config.yaml
norm_eps: 1e-05
rope_base: 58700.0
qk_norm: true
bias: "none"
optimizer: "cautious_adamw"
warmup_steps: 280
final_lr_fraction: 0.0
batch_tokens: 8192
steps: 13904
Each number is 50 + 12 x the weight over the matrix's rms, rounded and kept within 0 to 99. Layers, rows and columns count from 0.

# layer 4 MLP down (transposed), 256x64, rms 0.219, rows 156-210, columns 0-63
33 57 57 40 44 39 76 55 41 47 56 68 46 47 54 62 42 48 51 32 59 60 70 75 28 64 45 38 58 56 72 49 62 67 49 56 54 50 67 71 43 57 50 56 52 48 62 32 56 65 71 29 60 43 52 54 27 34 64 33 55 58 33 44
58 43 41 48 63 53 47 45 53 34 47 48 77 23 56 50 40 40 27 55 50 42 48 63 45 53 60 59 75 38 67 42 48 47 39 27 45 43 56 50 45 38 45 36 61 59 50 35 69 58 47 56 60 35 29 55 61 33 50 42 50 40 37 67
63 48 40 52 61 61 57 63 42 51 42 62 54 43 48 33 54 73 46 74 59 49 44 62 47 50 43 49 46 36 52 27 52 49 26 55 44 33 52 63 55 57 32 40 47 67 60 26 63 39 51 62 46 48 58 51 57 46 38 29 48 49 40 52
56 44 36 58 33 55 55 64 58 60 44 58 82 41 60 62 51 74 35 42 38 40 54 42 57 32 35 46 61 53 37 40 54 35 50 61 60 41 39 41 22 39 37 51 38 52 70 57 27 38 32 33 42 44 46 55 58 64 55 63 56 47 53 40
45 44 50 32 38 58 49 39 49 50 51 29 63 24 36 55 58 19 51 49 43 63 43 43 59 82 60 41 26 51 60 62 70 66 44 47 56 41 29 73 46 65 40 78 67 43 39 54 45 43 49 49 26 55 45 48 51 65 28 35 16 65 47 47
19 39 58 50 42 53 32 71 48 40 52 39 52 36 64 58 58 45 59 47 52 25 57 35 54 61 33 47 48 48 61 56 37 30 43 61 80 59 35 30 60 36 33 49 44 41 36 80 46 45 49 56 67 61 55 48 41 75 62 58 76 53 49 61
46 43 46 46 70 50 38 43 49 47 38 58 63 52 60 45 48 42 38 59 50 52 42 59 35 51 42 46 66 62 53 46 52 58 43 68 67 36 64 18 48 48 40 55 40 64 58 14 51 69 48 46 58 38 18 49 81 28 55 51 53 55 36 53
37 59 51 58 63 52 48 40 36 46 39 50 50 61 49 26 45 36 55 54 44 38 50 38 53 44 66 47 43 70 56 52 25 48 56 54 68 41 71 80 38 49 54 57 43 41 34 37 56 38 46 49 52 45 51 77 56 60 49 47 43 54 59 78
54 41 46 63 67 54 45 43 43 47 54 63 54 34 39 50 60 21 48 53 46 53 55 37 67 48 56 38 43 42 45 57 43 25 36 51 64 48 59 52 45 36 49 58 40 47 54 23 42 49 58 48 37 49 42 53 38 81 38 57 72 45 36 56
54 40 56 29 33 58 54 45 42 47 59 50 66 38 71 37 46 52 38 49 42 76 49 36 42 68 78 36 74 41 63 63 54 53 35 48 56 66 65 39 53 72 36 78 46 52 41 42 53 45 41 46 62 66 54 67 41 52 48 73 64 38 59 56
48 66 59 54 59 41 59 32 53 42 35 73 56 26 50 51 56 32 78 49 55 33 49 47 60 60 32 60 52 50 50 37 30 46 39 67 71 57 66 82 56 53 43 43 45 54 45 47 51 69 54 47 55 73 36 51 54 32 56 53 26 65 45 43
60 62 39 45 38 52 35 68 29 32 48 59 49 52 68 34 45 21 42 49 55 50 50 69 59 67 58 46 48 56 31 58 29 49 71 71 21 44 29 39 35 55 46 70 73 69 63 49 46 49 41 50 42 50 46 52 50 70 46 50 64 58 46 44
47 37 27 44 46 58 72 42 23 46 52 70 60 30 65 57 32 49 52 59 38 37 53 62 61 52 39 46 50 58 50 61 39 53 60 47 56 53 50 48 41 57 38 57 53 49 50 37 61 30 56 32 49 56 52 37 70 43 77 25 51 52 41 52
39 38 55 44 44 48 53 61 48 48 55 39 61 59 62 27 54 60 67 27 35 42 58 59 57 50 58 32 73 59 21 68 51 57 43 45 41 76 34 60 39 54 41 48 30 35 44 30 43 40 57 40 56 71 32 49 61 62 47 45 55 42 57 52
56 42 32 20 64 51 54 53 58 63 44 59 72 43 49 26 57 50 51 43 50 50 39 52 43 47 32 45 60 53 70 50 34 63 54 62 49 32 34 54 57 50 37 39 40 64 43 41 57 61 41 53 43 63 25 45 52 62 72 31 63 61 68 51
73 46 35 34 41 44 33 54 38 48 73 59 45 40 36 68 61 77 55 39 70 64 62 50 46 59 47 33 51 40 45 38 70 62 41 46 53 37 74 19 50 40 35 46 60 48 50 27 61 61 51 55 64 34 40 54 44 19 53 61 63 60 35 67
75 41 55 39 68 58 38 56 47 52 50 32 64 39 43 59 72 29 57 55 64 29 21 57 45 49 48 42 51 41 60 55 52 43 66 45 61 46 61 48 60 43 48 19 64 56 60 40 29 49 40 69 55 49 51 60 63 60 51 46 47 69 47 43
63 56 53 38 59 51 54 58 58 56 58 52 53 41 63 28 40 45 40 50 54 61 42 29 62 55 53 47 43 39 50 76 42 28 49 53 55 57 43 58 56 51 59 56 65 27 41 39 49 52 66 50 34 40 57 26 41 52 50 59 47 60 46 57
56 64 49 47 52 49 32 50 50 49 50 56 48 45 59 66 59 42 64 69 39 43 63 42 42 72 44 52 56 55 47 51 31 43 50 68 55 50 63 66 29 48 49 52 39 49 55 39 44 41 46 58 72 72 46 63 38 65 54 59 39 30 47 36
41 27 34 55 54 36 60 36 36 40 36 42 36 38 60 45 54 24 41 51 49 46 56 64 40 42 50 52 67 45 47 50 47 59 60 40 43 66 34 55 45 59 47 38 33 51 41 65 59 59 57 45 49 63 52 63 53 50 41 59 62 48 61 45
41 35 42 54 50 54 77 65 49 65 59 52 35 39 47 48 55 65 45 40 39 51 71 44 50 50 36 46 43 27 30 53 50 79 54 58 73 56 47 53 68 44 51 16 53 43 34 54 54 75 33 49 67 42 55 64 53 45 45 60 57 42 54 31
53 53 45 57 57 54 52 46 54 40 50 59 49 61 49 43 58 24 47 55 25 62 60 60 82 36 35 44 25 39 64 67 60 73 54 40 66 36 53 36 57 38 56 64 42 54 58 39 55 37 46 39 52 33 37 49 70 54 52 39 41 45 36 46
46 54 68 50 59 66 47 64 44 56 45 83 54 40 51 50 32 51 53 14 50 41 60 46 55 28 52 57 60 30 33 48 62 46 55 38 45 64 59 46 36 48 34 75 44 51 53 35 47 58 32 43 34 30 31 43 45 66 46 52 38 36 44 46
36 61 58 57 27 65 40 43 47 54 65 46 57 58 34 56 51 56 41 46 57 31 78 64 43 68 61 44 63 48 52 48 43 59 40 34 60 64 36 58 43 28 61 55 45 57 45 47 44 58 41 53 52 43 62 68 39 56 63 43 61 56 39 54
30 68 34 63 39 50 48 54 74 36 22 40 64 25 52 44 57 25 56 65 52 60 49 37 59 55 62 58 63 52 65 73 30 30 62 45 71 65 49 51 32 62 63 37 48 49 61 53 55 54 28 50 65 37 37 31 55 32 64 57 63 63 33 45
54 60 63 39 82 48 66 42 33 45 50 50 33 53 24 53 51 48 60 44 42 62 40 64 54 41 58 50 49 61 57 29 49 45 58 41 87 35 70 35 51 42 54 40 63 81 39 30 41 40 46 44 33 41 51 52 54 42 39 75 53 53 48 40
69 47 71 58 31 58 50 63 44 46 71 51 53 62 55 54 57 53 56 43 58 64 49 51 39 67 52 40 60 52 47 46 53 46 45 55 28 48 51 75 53 56 51 58 50 49 67 48 57 49 70 70 56 43 48 52 45 63 40 44 45 43 62 40
29 46 42 27 45 66 41 35 59 42 52 44 48 41 54 58 46 63 48 39 55 41 58 47 62 42 57 47 60 43 46 60 67 59 53 51 53 37 51 55 68 57 55 43 29 54 36 59 47 52 33 63 59 45 49 49 62 40 44 85 44 44 64 48
29 55 41 40 35 59 46 28 45 42 46 36 46 45 48 41 46 66 73 55 72 62 64 43 34 45 47 49 32 62 53 41 72 51 42 70 47 40 85 55 34 59 65 59 30 56 46 14 53 48 68 63 40 43 60 43 35 31 35 44 31 56 30 61
67 50 44 38 59 58 43 77 53 45 62 49 59 42 45 52 55 22 42 45 53 65 61 59 51 47 55 74 79 53 45 42 43 36 51 42 32 57 65 54 71 46 50 42 43 41 52 19 54 42 57 55 44 19 34 52 41 56 58 66 41 48 29 40
54 49 42 36 44 29 64 41 44 64 38 53 37 57 53 12 74 67 60 53 54 67 36 44 46 52 65 67 61 21 44 20 49 67 78 63 50 22 47 47 46 41 23 75 37 67 59 39 69 43 59 54 40 54 53 38 48 11 70 73 48 41 73 39
71 51 53 32 59 50 62 63 49 50 37 63 33 44 69 35 63 67 52 53 33 51 33 57 71 51 31 50 50 60 40 53 38 40 37 24 67 57 66 68 49 37 48 54 49 58 46 75 62 64 53 57 52 39 38 50 53 63 58 60 64 41 42 51
53 63 57 48 43 47 46 44 36 56 57 41 58 48 59 56 35 77 86 59 64 67 74 46 56 45 56 35 52 41 40 52 48 61 44 54 49 52 54 42 46 41 42 50 62 58 68 56 35 42 31 43 52 46 66 54 32 35 23 59 50 61 53 39
37 61 48 53 50 38 39 45 43 42 50 51 37 25 46 65 47 42 74 57 40 58 54 51 49 66 50 43 42 26 57 61 51 41 34 58 65 47 45 60 61 49 52 62 56 35 46 49 64 45 49 57 63 32 69 74 61 71 48 68 53 43 46 53
59 52 46 44 66 50 71 28 42 64 29 60 57 54 50 52 60 51 32 45 30 60 57 72 57 32 59 61 72 46 47 66 22 48 51 57 58 57 72 49 63 51 59 54 65 48 55 54 59 29 48 61 53 45 59 52 19 55 45 53 55 49 55 58
50 59 57 44 47 36 44 43 59 54 44 50 42 80 57 39 45 57 66 61 71 67 68 50 46 69 66 60 35 50 33 47 47 63 56 70 66 56 72 62 44 61 46 52 58 54 37 37 55 58 41 46 45 38 59 49 43 57 37 77 71 44 54 44
44 36 58 43 47 31 41 71 64 60 40 58 64 43 51 33 40 41 45 62 54 57 68 73 48 49 53 47 75 46 29 50 42 30 27 42 55 54 41 54 63 49 45 58 63 56 35 58 32 53 40 46 61 56 56 53 55 57 52 47 48 43 72 59
34 48 65 54 46 41 53 52 50 58 52 46 32 41 55 59 36 52 53 38 69 56 59 23 68 71 41 63 61 42 70 53 45 27 31 79 48 59 61 59 57 47 44 53 67 38 64 34 36 56 54 53 60 18 45 46 70 64 63 56 52 53 39 55
35 71 49 66 63 53 48 79 46 33 46 55 29 57 65 55 53 50 32 44 42 67 52 35 42 52 31 69 62 51 60 47 37 48 51 16 34 60 51 54 48 49 58 59 51 67 49 39 57 54 59 51 50 54 54 47 51 79 67 66 51 17 22 62
52 39 45 57 47 71 65 56 65 49 40 31 59 34 49 37 63 50 52 58 45 26 30 49 65 54 46 67 29 54 62 64 45 69 54 52 59 36 55 38 50 39 74 51 47 55 43 39 49 35 27 59 43 62 58 36 35 80 53 19 56 52 57 36
21 51 24 49 65 41 51 35 34 26 64 57 42 24 49 48 40 35 30 65 53 45 49 54 47 63 32 54 57 62 59 26 58 76 38 37 53 45 86 31 48 56 42 54 51 62 39 56 64 44 58 38 51 37 49 42 50 27 54 46 54 38 40 59
59 54 50 39 50 45 60 52 37 39 53 62 58 59 42 35 47 43 44 48 47 65 37 59 57 49 74 57 56 35 60 43 46 40 44 57 40 64 40 43 43 49 47 61 26 47 53 55 49 49 30 73 56 32 58 56 50 40 66 50 48 54 57 68
39 43 63 75 61 55 60 54 44 52 67 53 62 48 28 28 41 56 47 66 62 42 53 70 66 43 39 40 31 55 54 57 51 54 52 27 48 58 55 50 52 45 47 54 79 63 47 71 19 50 53 84 68 23 57 57 53 46 33 51 59 31 73 49
33 41 36 39 66 45 55 65 18 58 66 49 43 46 64 45 38 33 62 47 48 53 35 67 50 55 38 59 51 42 43 39 57 42 45 49 55 48 38 63 43 50 42 45 25 68 61 46 60 62 41 67 51 52 54 64 22 50 56 40 50 40 47 44
45 45 61 60 38 68 40 49 46 40 63 42 57 51 42 56 67 57 63 46 36 69 88 53 56 65 55 42 50 51 49 52 48 59 60 63 52 47 62 77 34 65 51 36 51 64 36 64 41 49 52 37 53 27 41 54 29 51 47 64 55 37 47 52
57 49 48 36 70 57 46 32 43 57 59 76 40 33 42 65 51 44 43 27 59 58 60 32 64 45 54 48 44 47 59 41 56 11 35 50 54 68 45 49 53 69 57 34 55 66 68 60 44 32 32 70 61 59 53 86 56 46 54 48 57 50 38 47
23 43 74 43 58 57 35 66 48 42 35 12 49 52 55 52 53 60 64 38 44 43 31 51 61 32 41 45 34 55 42 48 53 30 38 58 62 21 44 58 36 32 39 51 61 64 51 59 62 54 57 52 48 51 61 61 25 56 58 61 51 34 54 40
45 41 24 43 67 41 47 55 70 43 45 45 57 31 51 59 53 72 04 45 36 56 58 23 42 46 55 49 48 42 64 47 37 42 57 27 28 74 39 58 73 33 70 56 70 64 33 45 41 69 41 62 40 49 57 47 70 50 61 49 48 51 40 48
75 77 43 56 64 42 44 60 61 28 53 60 48 50 61 57 66 48 30 58 46 38 45 61 26 44 37 59 45 44 66 32 71 48 37 36 66 63 52 42 60 63 55 37 50 59 49 52 46 65 52 52 75 71 38 61 48 55 46 45 55 22 56 56
63 25 51 28 60 33 51 33 47 49 61 74 48 45 55 56 62 53 44 54 48 48 64 58 53 44 57 45 50 41 60 57 59 49 63 36 31 44 69 32 49 35 67 57 68 44 41 52 58 65 42 64 39 39 54 54 69 65 74 58 49 64 25 45
34 57 41 34 52 44 60 39 44 64 53 39 59 60 54 55 49 44 50 33 51 41 55 61 50 41 55 55 48 32 50 42 47 64 60 62 63 44 80 63 51 59 58 47 29 60 64 65 43 57 37 49 49 35 41 48 23 40 35 75 59 49 58 40
56 58 41 40 68 63 43 46 44 35 41 50 60 69 50 63 44 42 36 57 56 45 70 41 57 42 39 40 48 51 57 59 40 38 36 44 67 49 47 37 50 53 46 62 49 42 52 79 55 78 64 59 48 25 43 48 49 44 43 59 43 48 55 29
31 28 62 41 39 68 43 41 67 40 42 59 52 62 46 48 56 22 41 51 54 56 48 59 43 55 61 31 36 42 59 66 43 45 44 36 63 37 20 72 60 43 40 66 54 45 50 54 56 48 58 38 28 49 68 60 44 76 57 27 38 49 49 67
48 41 54 64 37 49 33 33 42 51 52 38 47 44 56 43 32 60 53 40 60 41 36 51 43 71 45 45 51 33 38 60 71 45 50 55 48 47 54 65 45 54 50 56 55 50 30 43 61 35 59 64 64 42 60 72 36 62 33 67 64 43 66 59
62 35 44 37 43 44 44 40 39 55 53 46 51 62 45 34 43 62 40 42 62 61 50 40 48 64 49 61 33 39 46 34 43 42 43 50 58 56 42 90 57 53 45 48 74 42 41 47 67 51 39 24 41 47 62 57 52 45 52 63 49 59 66 28
# layer 4 MLP up, 256x64, rms 0.226, rows 157-210, columns 0-63
61 42 50 30 48 42 58 47 47 54 43 44 65 51 43 40 54 39 43 51 57 59 51 62 50 45 46 57 56 39 66 41 63 52 46 54 37 52 50 49 26 56 44 38 93 51 65 53 69 45 42 71 34 33 44 51 55 45 60 50 41 43 50 59
53 57 38 50 28 53 51 54 36 58 55 58 61 53 63 55 58 74 43 58 62 50 41 58 43 51 58 64 46 34 44 40 49 54 39 65 37 45 46 59 59 69 60 41 45 39 38 43 53 47 37 54 43 72 50 37 62 40 73 52 35 45 58 61
52 47 51 38 61 52 59 36 28 61 46 46 52 66 44 54 50 47 42 34 44 62 38 65 51 14 38 30 43 58 36 53 44 56 47 41 57 49 75 29 44 52 57 44 52 18 63 52 44 46 28 55 51 27 68 49 31 53 51 40 50 46 39 50
65 33 57 56 61 29 51 26 42 61 34 42 18 57 66 76 55 48 42 52 41 71 47 52 66 52 31 53 39 37 65 48 61 49 56 57 54 36 45 56 52 55 78 65 66 27 47 76 51 50 58 29 70 71 63 66 50 51 52 18 40 67 60 59
35 36 51 52 28 44 42 64 24 37 49 53 56 54 45 74 63 34 37 34 53 51 42 47 49 47 45 53 60 24 57 37 46 44 60 63 42 48 53 53 46 59 48 52 46 37 60 75 60 45 56 71 33 35 64 56 53 50 60 29 53 51 19 71
44 62 59 67 32 39 39 27 54 65 39 60 44 49 57 49 54 43 48 59 61 44 37 57 50 48 69 52 50 44 43 58 45 54 52 52 35 75 46 65 57 41 39 48 47 25 42 69 35 51 53 38 61 62 70 40 33 44 39 17 29 57 59 34
67 33 45 22 16 63 57 43 53 62 39 44 49 50 51 42 45 44 48 52 46 48 43 54 61 58 47 44 59 66 44 39 50 48 56 56 43 62 48 39 40 35 45 61 55 50 56 36 54 64 37 44 23 51 44 31 49 63 51 38 58 65 54 60
76 26 52 43 50 55 47 45 34 62 61 58 62 55 50 61 44 37 58 58 49 69 59 51 56 36 52 53 45 52 47 34 41 53 42 44 45 60 68 36 37 46 51 68 46 31 49 39 48 35 39 47 55 50 59 54 60 60 59 30 39 43 58 44
39 29 53 66 43 17 44 57 40 48 31 53 65 56 38 48 36 43 36 44 49 54 48 68 46 33 51 54 57 58 53 66 48 58 51 68 52 48 39 35 52 68 49 61 43 44 60 39 59 51 59 44 45 64 38 78 47 55 39 49 49 42 30 55
48 32 63 46 63 37 55 50 39 47 44 52 43 53 30 61 40 35 54 60 60 50 56 38 25 50 35 30 35 64 31 36 53 39 44 90 10 47 55 48 42 52 37 47 47 53 70 74 35 55 18 31 17 59 42 41 55 35 72 64 42 64 39 50
34 53 55 51 58 47 69 34 43 66 79 32 47 58 27 66 68 57 47 53 48 37 36 35 39 46 54 36 63 46 62 50 43 43 53 38 49 26 46 54 56 55 75 44 54 53 31 51 58 61 47 41 63 39 74 55 55 77 47 48 29 75 45 48
30 70 71 54 40 54 36 50 67 50 52 28 38 74 46 29 59 75 52 46 61 41 39 51 23 58 46 57 60 54 59 32 57 55 31 56 47 25 47 60 56 53 60 47 66 49 47 59 47 53 51 80 56 74 48 77 55 45 27 50 45 37 56 47
42 68 37 21 40 55 45 27 49 56 60 60 41 53 53 73 53 39 39 45 44 60 54 63 49 53 61 53 55 41 50 44 53 49 52 36 49 46 48 49 26 37 57 62 52 21 47 53 48 37 29 55 67 43 83 69 53 57 39 35 43 67 50 54
47 50 68 53 43 52 37 60 63 58 55 43 65 64 33 44 47 49 50 61 55 28 63 44 37 46 64 54 33 56 59 38 65 16 53 54 50 37 66 61 50 35 56 48 55 59 53 49 57 48 33 61 42 77 66 34 57 42 58 38 28 69 49 48
35 64 53 50 47 47 32 54 58 58 40 56 47 65 55 47 52 66 76 65 58 57 48 43 57 41 77 49 28 58 28 79 51 35 60 71 57 56 08 48 47 39 43 26 60 47 49 43 50 24 62 42 14 57 40 45 51 52 42 47 29 64 55 29
61 45 53 45 24 49 39 40 50 28 52 58 63 55 57 37 36 44 65 50 71 39 45 62 46 42 53 60 46 59 28 53 38 50 41 61 35 31 32 49 32 28 72 63 50 45 62 36 37 41 54 43 47 50 46 72 73 51 62 50 64 60 40 31
68 44 45 40 44 30 37 43 53 57 57 46 56 62 48 37 59 62 57 31 48 44 57 44 46 49 49 70 44 50 44 51 36 58 54 53 53 60 38 42 58 54 57 67 61 43 35 40 61 52 49 73 43 53 54 71 49 30 59 51 48 50 33 44
64 37 67 50 32 53 56 57 34 53 42 50 57 63 65 51 45 58 53 59 49 57 62 40 41 52 66 47 52 67 40 41 59 40 51 55 35 37 29 59 40 38 67 53 39 47 59 32 45 63 42 43 56 46 49 49 46 60 58 47 62 54 42 48
44 47 39 40 58 59 35 48 41 47 77 66 51 61 62 44 62 44 54 63 50 57 59 53 46 51 64 57 34 33 49 53 58 59 59 45 35 69 45 41 51 41 66 67 36 45 61 56 52 23 39 45 48 53 45 40 67 50 43 51 41 71 47 50
44 49 51 48 27 48 59 40 24 30 37 74 30 30 70 36 24 57 94 26 62 44 41 64 31 33 10 35 41 51 27 31 44 53 41 58 43 62 44 42 62 13 39 29 66 48 42 57 73 37 21 32 43 50 65 55 56 34 50 29 44 52 48 48
55 50 56 58 42 56 52 30 60 40 38 30 44 33 45 48 43 61 49 43 76 56 53 38 46 50 45 74 46 66 47 44 25 61 53 44 51 45 54 50 37 41 47 59 45 42 75 43 66 67 63 47 53 55 58 43 54 73 58 44 63 39 43 48
63 38 51 27 58 61 56 47 32 45 50 39 50 46 30 42 56 59 45 69 61 55 34 54 61 40 53 37 39 41 42 43 48 50 33 47 37 64 68 46 39 29 35 69 44 50 68 68 38 44 33 46 41 37 62 50 45 57 57 23 39 51 49 52
54 56 64 56 53 53 57 66 52 33 40 46 52 40 61 42 44 37 49 56 45 62 68 54 43 61 38 40 54 41 57 66 44 35 69 79 55 50 39 61 40 58 42 39 59 59 44 49 44 47 58 43 48 43 44 47 67 40 27 54 39 38 37 55
40 57 74 60 49 40 49 37 24 70 48 53 44 39 34 48 52 58 58 44 48 71 48 49 46 36 66 44 58 30 39 34 35 53 75 43 42 39 49 52 50 58 65 07 60 40 51 66 38 34 47 33 66 35 77 51 45 64 42 18 34 62 39 50
67 46 79 35 48 56 47 34 41 54 77 26 33 53 45 53 44 55 35 60 44 55 61 61 28 62 66 66 54 33 59 46 31 39 45 66 56 51 81 45 39 62 51 26 68 42 38 63 48 53 73 47 37 54 64 48 52 40 59 56 52 58 60 28
49 45 59 54 57 52 54 58 42 58 65 56 41 37 30 45 59 39 45 70 47 43 49 50 47 41 54 42 56 53 56 55 46 38 29 62 45 44 42 56 47 70 39 56 49 40 40 54 55 34 53 54 66 26 47 62 49 60 41 56 47 57 51 46
57 34 80 63 43 48 38 56 44 62 56 42 50 57 39 53 52 55 55 40 53 62 58 69 41 52 59 48 45 42 55 46 63 46 59 55 52 37 69 52 61 55 55 52 64 34 40 33 32 40 56 44 62 61 57 47 69 74 41 58 33 49 35 41
41 43 49 51 72 48 44 53 39 56 66 36 33 31 37 73 50 55 67 72 41 49 36 53 43 20 40 58 45 63 49 74 37 47 53 70 46 66 46 40 46 40 53 18 52 30 45 71 37 50 56 62 59 39 42 32 35 54 39 48 17 47 61 34
63 49 48 50 45 39 54 61 57 37 51 35 62 53 50 52 58 61 45 47 65 58 43 54 48 76 45 66 43 48 41 41 45 22 37 51 30 44 58 42 32 40 66 39 51 40 63 42 49 66 64 56 46 46 53 53 43 41 56 58 70 56 41 45
74 55 49 55 31 18 30 45 46 52 69 46 37 83 43 44 18 35 55 55 58 44 50 45 43 33 18 75 47 43 54 48 56 72 89 40 52 71 49 33 23 44 53 23 32 37 41 66 42 32 67 56 54 56 71 42 79 55 63 54 42 56 47 25
67 52 71 54 42 32 54 28 46 78 59 31 33 52 47 36 58 60 45 45 51 59 42 52 41 29 28 47 52 58 43 59 36 18 38 60 54 39 60 61 60 36 41 59 46 56 52 66 49 50 60 40 56 54 74 67 41 69 40 48 46 51 46 45
66 41 46 51 57 45 69 59 38 67 47 49 58 43 26 54 55 50 49 60 41 56 48 60 41 59 47 37 50 43 58 54 56 48 53 56 52 35 60 19 33 51 51 45 46 37 70 53 56 78 49 50 33 47 58 53 66 73 49 25 52 66 40 46
44 36 60 59 21 64 46 54 50 52 42 43 54 54 71 46 58 59 54 43 66 58 64 42 54 47 42 47 47 68 57 41 64 56 51 59 52 49 33 50 61 34 63 35 57 51 52 51 60 59 76 59 46 71 37 42 57 60 43 52 31 45 34 39
69 52 46 51 51 52 69 60 45 55 40 66 62 37 57 45 43 54 38 34 71 49 52 69 38 33 54 32 36 65 33 57 46 37 75 44 55 49 66 47 54 48 50 37 58 48 63 31 55 56 55 45 25 56 54 45 45 63 28 40 52 49 44 61
59 39 52 23 57 53 53 50 53 50 44 52 44 56 61 39 60 60 55 50 43 42 22 40 50 46 59 56 47 51 53 49 73 58 59 38 41 34 44 32 51 33 70 45 46 49 73 46 35 40 31 39 38 61 56 39 75 55 51 41 30 53 32 47
44 45 67 35 55 61 60 50 46 50 51 71 76 53 42 33 61 60 47 41 55 35 52 61 37 45 58 20 34 61 47 65 41 40 52 49 43 47 47 54 62 27 45 49 39 48 57 51 39 56 61 51 41 58 50 22 69 45 50 58 52 39 37 32
46 56 40 29 49 51 64 40 31 27 41 44 75 45 26 54 20 53 40 60 39 55 42 49 52 41 57 49 27 50 34 54 54 48 51 65 46 48 44 47 61 38 23 63 49 36 49 54 74 39 34 56 56 60 47 58 39 36 46 42 67 65 42 40
57 66 49 52 34 44 60 41 46 29 63 56 39 82 54 62 37 69 42 37 70 46 34 63 37 43 53 70 35 65 48 47 53 61 36 41 15 32 52 41 55 45 61 56 57 45 72 48 34 35 22 49 38 70 36 37 66 45 64 47 34 56 46 47
53 32 56 23 42 49 50 44 76 36 50 28 55 74 41 63 39 48 43 47 49 52 41 49 52 68 41 55 55 42 40 36 51 56 69 58 43 63 40 29 52 55 64 68 43 48 45 64 36 43 64 40 51 47 63 49 68 52 61 17 47 48 72 78
41 50 61 64 53 32 81 43 27 47 60 51 71 77 56 52 61 58 41 52 49 32 41 39 61 46 57 53 38 42 49 49 88 54 47 50 49 35 51 29 51 52 55 52 61 61 54 35 48 47 56 31 46 44 40 50 59 54 25 55 54 57 26 42
46 45 48 55 52 62 45 60 61 65 45 55 42 48 50 34 57 49 34 52 68 48 59 40 50 50 27 51 56 59 63 57 49 45 56 46 65 45 62 55 35 51 49 40 61 55 45 35 57 53 61 55 34 65 37 58 68 44 44 55 49 37 42 42
35 35 63 50 38 45 80 48 32 31 35 66 44 55 34 46 38 44 59 61 63 42 59 77 51 52 61 26 41 40 39 63 56 30 45 47 26 34 67 53 55 58 61 58 44 45 51 63 38 59 55 56 47 33 67 33 52 67 36 54 68 31 50 68
45 41 58 58 58 58 52 60 30 59 63 36 49 63 75 67 51 54 63 84 58 67 40 54 46 53 43 50 49 30 54 45 46 52 52 76 56 30 47 57 20 57 69 52 44 45 79 45 70 55 47 68 40 60 51 54 53 54 45 51 51 58 40 51
42 36 54 36 38 35 38 48 26 63 69 54 21 55 34 46 50 52 78 50 60 50 56 51 46 47 44 41 56 66 76 38 39 57 51 44 50 59 62 62 46 32 54 50 47 30 62 33 43 43 51 39 54 37 59 37 56 60 53 42 36 59 51 59
60 52 65 34 53 53 51 48 46 44 64 69 62 45 46 83 45 43 46 48 62 63 62 42 52 52 56 37 33 43 37 59 76 23 55 36 51 42 55 56 34 60 54 21 40 36 54 40 60 66 43 34 78 51 52 52 53 51 41 54 60 72 36 49
37 41 49 28 47 48 45 41 43 53 32 44 50 53 61 69 46 48 50 60 43 68 49 62 47 59 50 61 52 35 67 41 27 14 76 37 46 34 53 30 33 71 31 45 33 49 45 48 78 60 47 47 60 61 69 35 38 43 47 14 42 37 42 54
51 21 54 37 54 45 59 17 43 38 41 62 52 47 36 54 44 50 33 58 42 49 47 55 55 38 66 62 44 56 33 56 55 47 67 54 50 48 27 49 52 47 33 65 64 47 41 25 63 39 13 50 74 59 69 69 61 33 37 38 49 45 35 59
44 71 49 37 62 46 72 37 54 37 46 54 68 57 54 64 54 62 60 57 63 50 28 48 60 41 51 51 46 52 51 53 26 45 70 33 39 54 44 45 55 31 49 47 54 61 88 49 44 34 53 52 58 68 50 60 57 58 69 53 41 71 62 40
32 50 56 44 65 47 55 56 26 61 48 37 46 47 55 45 36 60 62 68 69 31 46 50 67 48 42 44 37 84 54 44 55 41 54 64 56 65 51 53 40 40 52 33 60 57 67 37 46 48 72 52 50 40 53 47 60 51 15 58 54 65 27 64
64 33 67 48 59 42 38 63 55 64 62 63 48 57 68 64 45 58 57 67 54 45 66 65 41 58 52 51 59 42 60 55 72 50 39 55 60 29 54 42 37 60 40 48 62 36 56 40 54 32 57 56 60 52 60 42 45 28 49 53 28 57 56 51
47 48 52 46 54 23 37 66 47 50 57 47 56 55 60 54 46 56 58 38 50 44 66 51 61 52 56 62 56 41 73 48 41 52 49 53 51 56 50 51 38 52 59 54 60 41 61 37 46 61 46 67 66 50 55 41 58 63 67 46 47 57 54 37
54 31 64 47 24 57 51 49 30 62 62 41 53 59 52 58 34 43 55 40 54 72 45 75 82 50 60 60 43 42 74 47 41 55 56 52 47 38 26 46 39 48 78 68 62 42 70 56 48 33 58 29 64 47 35 56 49 58 52 27 41 44 63 51
70 46 51 49 53 47 47 55 34 53 49 43 71 47 62 49 46 52 61 46 62 62 54 55 60 57 46 53 43 47 66 61 81 38 63 49 38 52 59 50 35 63 54 23 55 40 53 40 63 29 54 71 45 43 50 57 47 69 41 35 54 56 59 59
65 47 40 49 63 65 51 55 56 28 33 67 61 54 52 49 33 52 45 56 51 65 37 46 52 53 44 30 54 49 36 46 65 41 68 60 54 39 35 36 66 59 38 43 73 51 39 55 46 53 42 45 47 41 59 53 72 58 46 56 49 70 32 29